config = dict(
    num_attention_heads=2,
    intermediate_size=704,
    norm='rmsnorm',
    norm_eps=1e-05,
    rope_fraction=1.0,
    parallel_block=False,
    init='normal',
    init_std_o=0.00474,
    init_std_down=0.00286,
    warmup_steps=27,
    schedule='wsd',
    doc_mask=True,
    train_tokens=418000000,
)
Each number is 128 + 32 x the weight over the matrix's rms, rounded and kept within 0 to 255. Layers, rows and columns count from 0. Numbers have three digits each.

# layer 8 MLP gate, 704x256, rms 0.192, rows 0-213, columns 64-127
089148100118136123144133167101151115090132160085123169109127141117204141109156120078102123129142124120104093149159119118141169064130111147082110179138094118112170162092133129129138079128077155
122139069167086070085114188151152153144120137127104094156089156110130152143150160165136140154132135128113171080109115072093172113162118146096122133093033124117141130170132158178105123149160127
182193138103112127090080086127190131126120109171172146093159120079127087170149135135145120150117148089100125107170163111167171128090123174158160123127141123122158111091158129191112120066150144
135109092163132149110167081125101116107129127128173148183103095080121072101111067073153164090134132149147113053166074139130187081165101203158140133147153089110120069142118079077129087174117123
159113148098094059173142130184093136131108097122148209115147139113132115171115176107132138144173119143117141069051178152151092071105086108090121116079123144133163104093110120096133102131153096
132173121106130147177060116148106090136191106134086117128098170153150098127212138142127175161099097125175112106132098092099141102131081192164165140126154143099099119127133092176128110083105162
132089133095118134125147119159105180085136103208115098154141135165141141132093130097108176142128108137093160109106107136169060095143169165086179139127139097120133134121166145110149156112170099
132062138109107086135090109111081146121090111137052136103137140102151136128167067126158135133106097075178150119161112116128123117141180209108106140151150088148135156058123171112117080108128112
058113148156134075111099138134181167113089111119109136167125119125108096149137114044092156094159156124148124099121173148094108083110161173131140164127122132079112091182122166114106112094133175
112118151122110134193124223045156120213109111128103141120141087138110111111145125130112159115144154102118098105116147090070150143156119136129162110120132169109097158071068091175108131105136126
138160121170078149145146212106197067175081170173060179217162129180139115151113225155127134140182118092129131144063151199101104129151102123127116131136117163083114139140153109123156115103113121
136133136150114109144154148154110131124138107179065127078104136084076120145119123152161153108144078131124137046121092128106183068089123110085085148109147083103111137078098136148084086133109155
128117203124095142171105130152147132083090149136156091128123075100140173091153108186114113107083176144101102121144192183179083152117053099110140066135158145125174190124105126110110096114144115
143121116139093159123125131101121157084102174095137144165067117052165182161146130073095105141195134143201129143128116124126173145164127131123090102113121115180083122129114123114092074211122170
136161178130115074174093074144145092144128146135123154174200193162091109145093095137104150105144104063126124219152129179135087150112122116196118103097141138114069136099076141128098146187076106
107133104133102124131104150156124145111139122134187152121137152131123120131153189070145149123106101137075116067147146175152097117137093117153069118133155166066169166171098088111088118164076095
083122136105110122180121140134144117180049128118143104100118143126130141162110131121138169136146135158158196120159157106114146105092107163141118175097172124144096174135145107162074159163121133
076126114135113180133128142145141152128175142105126111164120167145081193137149072153090182110095066146120108129106094139129142108195079091180110110120096102104115139157133170141122139119143101
163121132152091197142144077117153131118104121077082170189113164114147109082124194119118120112122119160077129101120119130081081084154080142170126161117107162113120123135109136123115069147157099
158111158120105095117145202097198115097126124084070100129153151101138097131154144122159220137154143150155101176136133106135161172107127085102170143175169146092145085080156094117110175115145146
150160073162158098137137160086114138135216121139135151184144129142131131064148103108174127113043131119061167114070118188105137104109171160163146104120119123155159126111106114074157125141141079
060103195184091147086167121162181142166148169163058100109171111155067103112193109143155119126106129181142122148154095092143161055128143090142115159137117122099138123199107064071107108122095124
138109115140098195069174098090154177120107116096089129066179148131125094175113114042156135155065120146123137068150136171160151131165187213106133109140110074081093117162124142158166119126126160
178107087150132102168103125116082100084121161051148171117148154218129067141121159152100111103170101155079076151087123168127168164181118134143124125129110138180137116174105044145132151117084123
116086122153098078111146098048154106174122089113115099087129166153096174130137122149186125094084157192104165159097102166129074163148091133115199171175204107116161126158105099091029141067176104
151077064105091153161068146119117122097133142161052080138075122135117162173156082167131108108083141157110132130157135154176086107181133118155153176145121100111112177116146123218073088134152161
147122135153101177158097119147114116126170137158167104119150095068151134116106125134149134136102118156144119104118063129155075194170137153121146111116134058175181110197198064121127174150094079
130129097117108160139107087158136088186107180159119141126092091201168149100104051082157126070103132056101127084184135064116152128061133062079100161092075146105075121108155160080101116151132113
105155073165108108103093068149076201096150163110085111120170136113147153091142114165132161138073112123094129138169089122157165099044113093110105118190155133113134117099131102103162091084073100
124128130151127090149162128133158088088097072129094117112120157156128110136124005099105145128128111143119153113178101125135116149160170155169168196139132138129061119131077143139143093175156202
086124109080139178155158106122109115104129140120135103139108096071073128218114167151124150133136163106161106098081138056139167129108141114114125093116129186143081152125125118138124123111152108
091123147119133084110093105117136158188141101130148137104121080086114137204100108131158167074164149082164111087077140124131106108119160135135092053179075082048135114093151102059120144170078174
120176133101071080134155128169153144150160156069078137103127117099086100128094151205196118123138132168161135144144105141097160060179136129146180112102100135180105066128115104145128144153120061
110100079134136109075127090141157156134197152170133132100093136082127149092161142155200126105131144115122105123127139113101136173126142151157139100091087091192158116147095127095148065092120149
145109150160159117044145155170118200155163119089152083137128134119168125094120167086177145127136120123154141196142165093140095100153207136151091158123083081105132131149116112137065079147109130
085116115100097143148103126155161078105091151070172139119122187166120049126208174125176156112160047106157150151091069120137127138150061131118156074124091093084153118142134140134165119098136154
091106174210097157095180129078141083132084119126078129141125145145145144136116101103197163140142131158080178167167152120148156109137086129135138142097151138085117111136134126154208119170083063
142150115132112150063086097169119137132097128159124147094143127113129181077127188083119113150149109152076075152072099125088107134171148087133163154127118139158099120118159055119145154097097103
102136131121060135098075139121141125118124198098134149150119138131110106134084157128116132099143140125169156173174136158124140133126144101036140184155135166117130105172153090147129179149108103
105165093146138111164131070105150156159150100113089148085074153107179114138142163140045100134092151124103118128096151176110180139111108161118118147106073171113151177156121105137135122185145178
156116163081118103137098155115198131154156138131093109116127190111130040059108125111160091122103158197129080104110095150129166104148165176159084129025137131177117195140162152112181088125107108
169110120139109148050108096132150153138168155130115166151179100111134108188067128083105183119093143163129089097086204139086084118092116110133109128155135141146116123123134099187122092057135125
163147142109160196186119105134084139114090196120132173118149098085158104062140098133130125199148165140109084092138098127151132118094166132153160119114086130134155150109168110191074153081153160
060115067098101144133136140182148153132105151165148110110128132130021168147170149122156126067108106106140121148141166125192160111182186112082116163161133144127106135092057137086121123139141070
087141112130091142127166121031135171084140187141110082114100161160065147121148134137135127138135101130147149143098158144161157127103082194180104140157170081128110168131127148173147138123163121
112161167102100132139126093120158154145182112181112136101127158086097120094119092127128121157066147155123122088083071099130162092141108164142139144138143164158143144166108092078126085130134123
120168071059092127134105155147133129123116143130150108109159127114157138134129125125095067075080220094140170118161154140136106074119102110109174142134109110141150133108132089100143120119115155
153148125101074156090100092149122121096109165122120147099112164123107175086125110100109127121019143051133107147187101131081094130066087099145101129201111092165153077098131072140121088116108122
101140140055145129141121113108145095161103168128175119119089059113098135166113099098189139133098174120162089162202125106179108086153185068080121127122050077142097099086093130164084121176052128
141123150119124146183071172146107072162106207127080096159128190134125069085132127186072108112099078208125081078102112096112140095138101176139202146146129137165169111134127146113118136091112133
109142137118128164107187091099131135087110119087085102096098091127104135103136111147131131103070110157137136190129165167094138135157161134144147132105096167139110094097092056064186071120080182
068162114201133172122176146108159119114166115127107093102121180150157138121144138137108144132070162129114154168127124079136105074081145131160183101101110122161116191164100150116092090178120101
151068098172089134142064151118154133123069145128098077137121168205133195090117160080135153180106133119124110109153168195090164121138089097121100183116091117104079137143176132132082085185115112
140161090123170146176128064137104168103080134146140148163142161141143166137107191115122104131172092131148151087155081127052105081125134136083101107103096155183116186121154089123100163106144181
125126108125119174089072104075153115120129121138118103125138111182076140109163111172121040117092082075119111126104075114125167133122107124162127132153051182104147051103101114128134193112034123
152168099165087155125132195116076111142169149160141151076177148126128127123072135152102140147134145153142148081134115121109159190175129140204169130101126130137154190070083163154092094095206104
136103190097134123105163140150117122194129198114098124176142076097111155083104141140067100074199124094180135151119088170113166075168152121122135122142124122144142099153058122131144144110083057
131096070151140101160125154146138166130124153133166122118129160139150100141109096122130149091160135156163128107131105123104137172142114158127073153087074107151125145095123122145125161108125134
219152056167090075124131096151161117180131116086117120143152102096147094123091177148122133173075120107081118156134147130111074109155153125110142216127138152120164132131112116130152100135160146
094082178139106156103104143180135122151076095201094100154132105157184154110145055107145124123153110082140145107137138095112088141122176135101169143127090135124187109167168177136139124173090132
107142106120098181093148095100201159135069136099070157140110156116169207125117185090132144101181115053128124101199149131166123159117118109137159109177148143140112161119134142138133204134153093
161108119158111184175129066158166119139110195120099113098176169120153031137088115070133155088088172119134079159125083138135118116137079208130166167114127142178104104123126135129130088151091132
108173083102136133126104151119131142117161156120109144111159115141123177174125080149130123107132068101157153114090037168141129119117126123147105118069148164118125089108162204123182161175121082
186148132131080178095139163129089103151139127136138105125084087133166083156120140113157148109087110091148151122093141139124109145177199124089050169173109097073107168120175106134179134122142101
123070102082110160124130105078108130124136121110124057097142096099208038091093131067135114153092175131124124111139123128134103144088106219163147165133124108138136100113139188157108081125124123
158164135114138113115130064121077172112139111145131112220101152183164164138084096085109127081112138120121098166138116150145092107103154149104162098117115145141163163144152161143052173120137148
218128084163128158117110115163155178181131127158123089085082157112157130179162061120153132097146117119147065150096135104133111115179143068100135104091134168067149090181200119141145106102090087
109133041084102154151112107116131131147147148100166103181089088089121117105176152094153062095133141085154100106134144124143117183160183166081154137082045190061101134081121103124144099072103106
042149135122062156137132062153167124185093120130177146142112158084094151088147105103141128143069135075150172171108118130126153128114184119175178083116088118153161064165161160102138146105083069
151178150158029160133192158163106092105122108108114067144117185172158099093148145098093124084153085115141087171075155128074105114151143098153147170136108166114129160102122106156130117076064140
090118072159115065122130163080162126117095146134129113122097115173139112142158087081151133077112164123120108212143105149094142126102130107111127109113122152098198104134113133070160170135060141
067156163119116104215171136081046126135107135079223110147161084118130103115072142106103140102119189158122070156088147127160147118113080130115129185095129081127153119158133130141150152179137130
107103066131080106097122077130106113093131121078124181131145135152150115209168071156172098162100154133132083164085122093106158180144157075092136102139130151226146053144171172166120081106096144
181140134185116148143121122159146163101113188145104127136184212123105148091131182127076111146138137165107138167104103090112135143184134140107083189118145114178161156120126136114166107163114113
089148144182115150159125097119140118136080082104100128098221102117177082114159109105185147127095125102115122090128192134131149156137185084125094165182157120102144114121101134087125190165123141
117124143146093154113149189135104142149114151167148115102075132076175137183120135107149144184145134160105143167107123146151209160102097115108090142100121083160107110091134093152127204071096129
139087145132137126106154115094181128131080131105145166166105096150131108153106146118151107081170122140130193159135088135142129139141149194085164122170046185135171154175146115135114146102147149
047165098136095134150102130165136118133082076113128209162157163133178186149138126181084150153114150123168117162123098115127131108116162117163113143166124092166122212193147131113142140168141202
159131175054095124149129118124152122138098141112167077143086130106114114175201123171083147137095139118131131128155053075122182145108179127115152155095094165167147078178096121065087105106106106
109108107062115154105136136102085104122142117117096185099122119133108097131112122149075174149091190110068108088077159142090054197139166125149110107155140117096125097135096107123144116098097126
150162153130133125108113129099112078196111179110169145194114139092159116143146091155120148105166100122137098118119110154137177104155149134160084118097149138139154164127121082133157108144106126
103065025084122092153136124105154165125148087103176145161154130166112128103121154177108137150083131177129127155181127083142185096075147114154149126136122086139162088108090139115167133157127112
159121111156120101059090156131071084207169101183106109137094132109120173116120097180108192123100087103086151057142172124132096174090126104120074149161089089114154113150137176172151093075066154
127140105122128111132193110182116152144101140151104117180154113072133153077094144174101112068182171150113148128152112115168154133132143122166137095134150152162120097068084133160101101123148158
123103122098151081073058141121162160069140132098085122217100152111118122166133178151105147077135098116109153094129113177188152106120177127116089099159087135043099149128166093127128151144157102
145159198165081120101105118235111214070092134154167117116104081062183083134097157104124156120069144155119108082073155109170173102102101158110127148136100112148145139098129139089165157146146145
093123113158104071090114127148120132131113160113131156118142111171175150111134178107189174073133110187069139175101097145110098141163120198081157174136134110120140125146137122108137117115145110
083150144134168184140168133155130156139132089122115136101118113158126155107129149167136102091142110115103115162155060060066098113135133128097140128154116091098166148151128159129150118120125119
084116138105073137185099117170137171204043176096129124125169160094151143068123047149164071090155111174176144195083125141124148158120109109137125089130067133076140125064072093148119165135128071
175133132120133144128109099213094114094193157128087104120150140124100133118188150102150162165136134116161133097105120099135180125131122070215093109144093129089165183116169105118111153136105125
160118139176072133094052161093160149155098112187162145102049106138099121163127129128104170154162182142138112131128125176097097134130113137163158089166072134181101122100135120215128120107101093
170075192174129120089156078113109074217154140156103130112132144133118119174086104123075110128106083140140134146116209071141153094061161154094154203133156093090116156154100126157099134106101151
156084168130125123093130149125199162146094095167147085150185085152131145154107123169177100118112135177110140132122122168151078081106106080138130101087112134095141202109191110105148097168173105
090142129155109144141075146169145113153161112173128125107096127110160117148172095163150141124177115060133115100124159147107151176154098161156127157061137119093153068133164138082141143112019141
113118160116082143145106164148116114112162100135132144128116102113135107127195101122155135169188166122177127081189206167134096205123112178117097124108111129123117146112121149222141091140150074
181103186120092113206123171113088119105135088163191182128113081106166105108144153100125109182148102109172098144160141165066157128122083124184132142131133103133144174124135185177161199094107130
090138135105098161135153126141147124134169112150115134148128124092131160097112030124147124096073117114183074177107124084189090128167215116112159201078153099142104186150096202157155139138124115
079190099108098129121114120135137085112142121149155179143153126119115096097153078158080109087127120111168116130142161135140182096065160048090117087169118095099110147124149147119177119127148175
112129158125142191123197123114125103107162112128170166137109172111142153129097093150114149091116164094091100109164135131142158049143100147149162110108139188123119154122161167171161151051113119
141093130160154067146123143149153151176076138147143165184111142129082169133157183134113168134168085105113116071199154115120131111140137120144081152125146118097146097132135118139158156113154129
198054113101108079100128139102080134094123174110156175133163144143110175135129125077092175130154107143114132109173200161163114137088079142162084155146164132106137081117120135126071089112142149
111136164164080089209138185126168146135118098158200101124149082119112121161160140176172078054144144129118150143104050163104130148141155072147133091162178142104127127123078143128093122141169059
186157123080102191158135113096120112147141093103147108194133156149170155150171127115152163156137143149098153079093090206139118139074162111161054156139100178098093141139159133111107103151104088
116132085121115161138122121120148102102128144084088107138148126112086104116086101119062111107139178093149106134069176155105135124139090068108163091174110159180136051166110125175122099077094162
129103133120115113098145114130140177123125127116156139129142117162143089158116115143164174100096180132138158136142137082154121088128175112132131127091081104099099108176098114131120093198109102
105095117147093151208160097120178116144112168089180156117162135134155077088153194121178096126124137156114133115112158131112064112154127182159123158143142116118124083131127109121085122047031110
093124125097143120146117075102138160151146162126115192163124177071077161138077125188210163115138105110118117137115098122069121153173135115127108096120133107145148116132171134158134082141093206
116147112099130139105140123110124154147123164167152138061138105115130105170109163138165085157112132104074120112126105112150110177177130151101153139109113083140194166100093141099119158102140114
108024151108063151093142152100109168107108118148110137131140134129127136136158165132141138086133136093176119163105081131156114140092143126084117111138177120125124153154134167094061148163155128
091068165167093131141100148168097096101184085114109182135105107164110100117106108094174104076135108105228176144133109118086140119132134093114112142131154139155130072084156134101178135134202123
165141110148115121126107071130146150100107158131131124170154130129140111163143088153123157135108096157141143143115123123095120190110106123139149086088098140152135137211134125164129102095122159
043149144103131155156147160083161129122130131183131088149143103161081161105087068114103139164135126126069088130093128179062067223116140114158131128148100173087080107120132145153133073166143097
137166124152149101145123124110111085119091158103198166177090075097132171178115165158088175129083182124147099121138153104147194122132155068146099093148182164112139159111094105150129084120093109
125086138160113111108130096189141135126193116163105120129090175177149115193135104086127085148123137122152090114116136155150109140148123120094159152143133133070142162193083112106162155151143121
148092136093098108167190061116099082123186174121130097115158153083107094105141130171068145112054100203128104114168152122057115103125184136179095084042052109099166105165176148142116086097134122
141069086157112092128106119157117158175183141143209123131159078073129147158097128091119153160131151127158091056153112179105183174114128109097063131153130122091105188097097107163086168164120103
121175096083158124116119126163054113160112116049085132164146174101159180066100163093156062103070118123077143104098149085094167120097128172164164130096088130175089141133164104079093132157100139
136117129128111152136104144129135125110081134186115185050125162118160139128167103142096153127142142170126129166123132129176177113137134103179155147138197114197154155112164157148178144143149091
086128109157128111064181140146169138091058125143119164045130118134145096152092119151121122164101164168110144085102088150087081172156093111096152142149166085147134088193148108096098153093093117
078120144126146133139063139102117149124080115175122083123037138122158218192139105133166155124176147096151131145120118138090097156133132135151085124120080133134112108096117157191184112180121169
140112156130067104080156117138141102140127113112137069114138141203082171118193164110108129153077152180149109128098178125115188175115151119126133086050137190090137173114110104073123125100148122
079098149143171135143174215161121154060113076123129107122195149109106136133105076135151134181132086189126105136144200119122077157185140150155132095164157124139133131190161106119144134139112124
103119120188175123153178131098127115138175150119062192061150132124175111123097177167125132147145177110151166115193095142165109114108137128128151034112145087159055096128095136111110138072115125
153177084107114151140167141127150096167127109079140141143131160087164104135154149134149218138167149084151114114147075139179187129119101105141070166154118206121122096142113118129096167144110124
132080146117129097107207087116154129105063174155116101151098101140113115111147134183113117129088183173108091135163149209179150120134176126105107133160141154140145146117128174110147095094125191
096137108093134180168182090083110150137163109102157148167153138137105153122141104043140176154076159127159172154154105177116125136137081129143165076106094107112144129153128103167076132085094127
087132099126097195108071148083147137112124136079141105097086123105084142116129099072106159115095182155197117120095120085053091097140143147150117116103134178144145143095119107087170145120133164
067116102128100156042066141137171087107161114115198142115106118135128156098181091128068116116108157084088123141159089129154136118137174105148130157163114152164138137195166145098155116108142132
140144118136094131131100134203116169105197127117152123164104138115110106136120119108071082124084186108087112156055205097107105155102143104122112114163135129052114203099064172137130104136126128
152098101116116138153078087138133097099069142121160100129120143160127107106103140114105058155116124131139122103077091117144200075092116112124152109122136157172134135144166168138108124123157127
093089100141151111147143116097164120181112137108153111155154130151143138153169058120136166119097155148129090167083093119114168171106109130127140100133104156114134138143115133144036138117124125
108060081155090111115104177222111129119144115160122121167149122054141128101123121142148149102118118110161168143139093119106141096112128100164141131157133111093093086147113097135129146056149122
163132174075133146112165171056139122152082109149146172080122175144162185125125140040135099145184129149157143125192111143119169122147081116150076147165067084125157074133117107124142173161161162
140146130125156091085171176065112179162119121145040192130174173148159101107069140126148161175124067104111150123076104154194135112144072125131139040126202106136127121150106185130116138122151110
093137134166152128163136110158121086125110098125166122136165180182112151108063154158097118162104097153130154093075130146143145125160111105140118130096158138083128131126105190135216168130123076
166064034096100156052176131141131164100052126103081065134117127143145121071124117047147119141082174137125166141148120157120103141108157151112131104121108141122072132117105060117138113097137179
145068169099106082144116128106104136163109127149092149129104140042155073113160125160107099111169113087155102143143138153117066116092094118143154112156092119097106081133061110094154167117118112
087100027158113121077133124134147156073102159153136175104129132048127123114108132151127105120066125124177093128147135097085107123108100059152094158148155138142144126146111081144121137150166135
124144145130116086156115117137133121141116109119108097098132213137112123111112101171187117109087084152118141167097101119099143064146141099126159113116122138096069123124131131177133134148114109
207155171130147096137126155120093108050156129185201094130143155110056164157125184139163107104154146140089140141093133083112194087142113125100158148129093147160133068163138085123077102170143112
141165071197139128091106098135123110106089089124109103104098131116160084131151143138125100100143116127062126144105161079162131077122080108120160050113153202171211165103179152151120082156060163
128155114184111134088105147148161144110068108103095139125107116177103102129058160092159137151131149153089144121137136123119161144076108122090153090126119144122159187190165100119113154111115140
096134136059102151137130158112184119133150187115126103173119151098057101159138141095160145062106165098160098127178075148069113122114081086106147081079124149095123115158157124140076163177154078
107155092119167149169155120090100050138089123098095100171171096135124196131165176140184136133147120145119145144105124135148121119103174114135168149112118096168104086129142145186144102085093121
141106104128052128127122168141113148104068127135104096175153151128105081104072095162178154148135135063139145191118164137117133115121109116063111085158101102089165149174145126162084177100125107
099119116183094155128171148186164112078116172117089101133065108108124147162087139073163151142111134119100165136041134144130149105174038134110159121189193129079170091116079144167127103120151090
146103163126160095158165106122149142131136115125112182161092180129121231098179099158122083170170078110140111110117119146148110081100107155111134137169139162167070115139120144139158149147108171
141118141157100034114059116082136075149098094130137119103136092136116101105141232117151184139099101141112146085122091092084169172133103132116108123084164156127127186142041162161099083105171167
100159126128177089086135127119066055127133096120113144107098111062064132135094097083138135137163107111188094098102116138172113155149112122145100070172122113092159185103146112148188104103131086
135156141081088101128091130187182042089160174126188199100143146118151094126154126123093127107134070036105115168144068084119124091116121105143099160157178084124092104120093194174155101135185105
133199168134131148134142118151112155141162153078110122114141153094144157142173176103111121109080121203045063136049130062107172144171129208081136157144106123155127120151120123163142090119125108
151097102150156115104114077134137147108070089088121103134053170069113087132113151158146132148147085101157074073097131137097125115113128156149108216120163104091145168096122098147176115094146107
118162132188060162119107111080130186119133104136102092143101127130140142101045168149115155076128107101141125226154139121200095131203093116106126128080107159109117159146132116082166109141118124
128151183121201104139107077134126114107135083114115113133138155170074113164154097101147136099119099138160147093138129118164128152116129128179043178174154125149116129091157184137134223137141130
109231106143079120136067153139153071152132149129101082126113137088138114055126174098130122143126098067141109065087080082071170125040223100176151135130155082120089084103108122099144102176075109
089169124084093072177158131151120153027137080213122121180116144145108103130182100057182106124148055201120103123170146093169147168103178083169123094128184090094121111129210109137115114098102010
155117154129093101143110167088118189102059102121060109121109080179105124096084146159122162140064178130090165174119113075113143124119100105117119096172118115132153181147152153106159105114135163
083123162095111188108110193096094096138133120112153132104125182089123148149179065166125173071114123122107161117119115098085104155164119069095163064096070133087107187193135192104085096154162111
152111168068132129154083141125140148145141153152177150171103137137067174145063180122093156198160137105124119126198074094128155153137171101167150095166127150152108143123153149151178159127121152
126125112104140162171119143084109154161115144093137122188171125165065065105171074137143136173114144084108138128174145090196129071123087119161128181101166086156109147127096107160089100181091143
106084075125051089062182113129058080125145120179151146163177138121106051114143124117095160177089167148102155160128118101151129150099152125085118065094115169176151128056116142154148164154084142
114118129107139152075065126131142160125131115085118134193143164086107133132147130115139154122131134152169129165052110130135120164133128117162164152134127101126150090111126180166134112111124116
173174123087149086123117080141162193111162132074136121099184136149136115145150107134084182130096153145090165123135198092095136118180167105165068104135119075134124143127139102100122148152136108
119120094094107082144114104159093063086100145147145073125130140124088138121106164116086134153157184174097071184152124091121126119135129096148141167125152174142046142115106091126166128099142108
086109131210094127092095115111124121131132141115135166112103138135126134100082088093161065231112131104121119079121178106097098076071120153123161134149117069168156116145127085163148169103080118
135105104133096062122170158107111120155202183105143166107200126137104103098152117128132155132122070111106159170087091079136149103126122159189120149096178170123089118101141084154128119126146164
083103201077145098125172136119127111127101133117077164070090186135115146096093146109155189171095141162133146101145105087181169122104100077135132164049076070111147095121101071144133095144101170
153146097184068082103104090134132147111153147085134105079124105102107173103130120161099139068082126147119173115098105121168133130151112136144151128159049114096163185106093125081115125168109146
074130116070157110140161162127080148131112141087117165180105149163151144091142168125151129106142156105131107159138176156113128073063154120162135136197144160151091081162165172147150127147147117
135114092126163120112058076139103179117109148108075169108131176067106093146152152174099159079181200136190095028090110199111124100095137157141144103129113130096124152084072136111101109108147078
114133167173122110155136148095116126121173119106154113098098187100100076120095126143148146093147164177109144085095125110111057150111160164147112072111117076120182117186145180097148151130122056
193144160133117150120132171175135132117142123156195127089117164128146142103147144168115143121123150179183058153123135094163130068091157099146088172080151112121137139139131140098158126131107182
074116048134106113113145105150168098172131167137105161115111083179097146137130126200167078184175111137124135098132096131145113104137130123133140116158085127124117129177148079081103153136142123
133118151137138091140150097130151208105070119150146172142187130130158144140114107184142104090130088104106100094089128132095104183123177138126118123140185141065123132103134130159129106119148109
124093094194074157116112163129139125138110132126169134090127120086111116147111147098110151118148068157144202132123154128082167143149174135047119141134138140103198166168162067122090151133104173
220119132131099112133078107141152125079115181138154178145144157140122090098089122149090146119132186073099129126101111168071141137119130144108109135092158162123120141195113127094092170133097153
165094117206103117195149100134201115182144143112109066178123093099085082172123148112118120116119074108074158152186127111109113135165130069179133110156087122053089117111141086090084108176076131
108119179129098079144158121181126138118089140148096120150119158091116075058129120093144135066076086132129183154088141156193098137112100138124127127096052144123088109088115067140086108096143100
140147116143070112060098128128193144178119137170134099111114111105055142122093134100155097120148094112160140170105106137112144070123138157141186128070071140128140134113123044125149175058096155
135151136108058136117085119169101129075107096131128125172100084065121105085143032148128064084185153159127047137094089139151122167124118182191105166185142060118141155154054158109133099184112106
031129190136119134126066114060149228160087165211071177126152110187180112112120104088141160105148153100155159069123124124150134157124180201119143151100116160122108077154195117181129084126147113
091140129128129090075135146143201134157126170170133173056100117139153103145151103097117170189152086139125051152163140140141119090089117120097105105122149072122171134126159103115128140135074187
136138115147139122123172151090103120175058152111148166137142099132170168098114096140156175086110167093037193160078066158091111194110136182120096129168120094102122102103115122087146141165094141
109132141156143119095084113200203186082138125095114111096153126125173136164163107169121152082106168115123128158129132136119147150137110137107147140150040135154120161138074026142103083063098142
103198107169071123126114123170142107103166124085132128117105112132153106154114146125191146051116161173073147171133139181161143122056168135186134108132130147146133080101154157141149169146100192
147179109163091171162097139133114123164108157142180113101150127142098132119130092131070118118131141157161154164068141103127098146088160114162115119099162142126079143142096142084145058129117115
097095122096069135162105109078163137169043178163133122098153117105110141113105126130111151117131144113105090095119145100152152159136129155113156146183129097118192109079116133102099121116111141
089079158124095132173137165159184077135113123094117166126124138137147142151183084085171122088124145073116099145161050126133150141091126087116128232150162115118129071128124173127099123082155124
162090105135073157123144145077168109061133212147066124158165130153137130116115102174083148164089174116149117125108090161148156142143091117116132081156106113099155131093087105090132102123106164
131123093115068142142146196137159173145123124081190181163116087052098158101115105106134173113170150169130071151014148086126088183131188161145162118151131091092100117174172101165092144126114117
113187140105109133174149111182100174123121167150139134134152119139131151050175139117109182130103097122129122114106145133146186104131165107122039056066172150087121134117080151142145180090121125
171128077130138137079076127073154127121132131060115162118157145125129140137081080140157173064160105152105130177116121125115130133104102194154151132113192137171121121144050178045172135093043108
143142140046093130147161098134047189064143082090133096122142110141146158112116144131093068181133127107119106138113130109155123146066128114147139149132125128115157117154168089172141121087078128
091122138108126135100190122137170143137142104137170171155107141138113133155133145106168194105134154097126134128151161153094089076059150145159144160102094106111135083111163163153136066109076088
143115174084143183095111198126108113134159122076149127168173105170114138132109094093082094137136146082139085122073154084152112137128162155131155127121074099137119151135088170158090130131204093
058191185188127176048114152089062156090085121165113117159133122137175179104111100083190168162091174130145085161138132092121125097135165166137135114134149115196139140113116173103137031151130144
113187149146071096072164083097090150082126130138104089109135111079157094094127133103171150105091166134113085136162135114157103145151153171105158128148112153123184102079109124181125156120131135
164115085119110129097090118129124094055124107120110202122186189141074204154134101146160176125109157166121143132096115143110104151133138105090094118129142131094136121165141116106123083151187130
136083145113134133087124109108114133136153155167081158132118143103075165127068148045134147108128133057176080134129102150151129168155124075167171150133166080102110197126154161073175057141149154
137094162122078156118126105058095097103148147085151139139132151132142102155165198121089132104129173139131114063135139167138110130152111112123120081138115190108140149090101165107201085111127110
087146126135098090121116149086123082157111109173154126104122182081149118172127109101139032112148163158128155168063123163065121151152167143120141103150146105140128127202170083113098130168112116
146203182138140135148119117115146111176140147146098134104138159162166158143156139091170192120137150183046164133151122144132069128121142176184083126129147134146143150111095140076126135135108110
170153160150123103122180149113217112123150116139080119136114159196137147074155126096141142151154147135150080095145145125133110154107103110082124122120146144078092098163103160179143060121105164
085101170093101114112103162094134141063132134106166145145105102168174139078086119111158192131145100140143115149188133150201158093086114101188176117121135159062160141122110117164149165105131171
114089091125120119142117145117105103082145142104137155154090183111160093130112103099079146091145187159105125129146147118144118101149111085078097074126111121106117127193156140169136115140091123
096110103117120158170155123163090098119098107176154137122149134160110098179096161119135105097136150103140134146163143135096100107134128112172115088142138137032126155194074159129191121137162116
125153068162071092138169125192120132165142174150122097133121055153084128131101121127171199072099146099166129107144184096139137133161058113176097068097104144127163100116124172175130063097062066
132079177096150141107146064131151193146138132163129164086170117115156120154084107167125194170112129168178130130122118115117133117108104104174114096142192132168156175162135139114183112134093107
158128133140110104132086134098105078056212180089149133077157131153128114160152090139088113112107140098102141172121108131141186126132145122141148086152152128152129132099157096156142104118142160
089139101190141127131032146111114150123141185137095100152170116134140149118113122144170149123113185137079119119151157107057103153138182079078099108168116109083165128076159140121077095129136138
126121139099103132170129111112176131169109152161168102147129176180118127087156132128105170122172099151154146134118126141173149076086182125127109138141124066103121155103083154135126131158066176
079107105152056175142133136095151103143069131179102133119163195152137130133075172126115119150142136113110088170075165155096178118188140095156108137115144150117065136132074117076211137150134132
145188153139086150160147178164158101147120190121129136128115103140108107143066126154117133152108128143107085106113191174156138139106151115143134079141100110161098190107100132089131118110107123
158066074139098140103139133129140134118104080100060203147124172197161156127116130089119112197129092155117109095163189141106143079102106086145178118206104084148148097174102165109138141109115117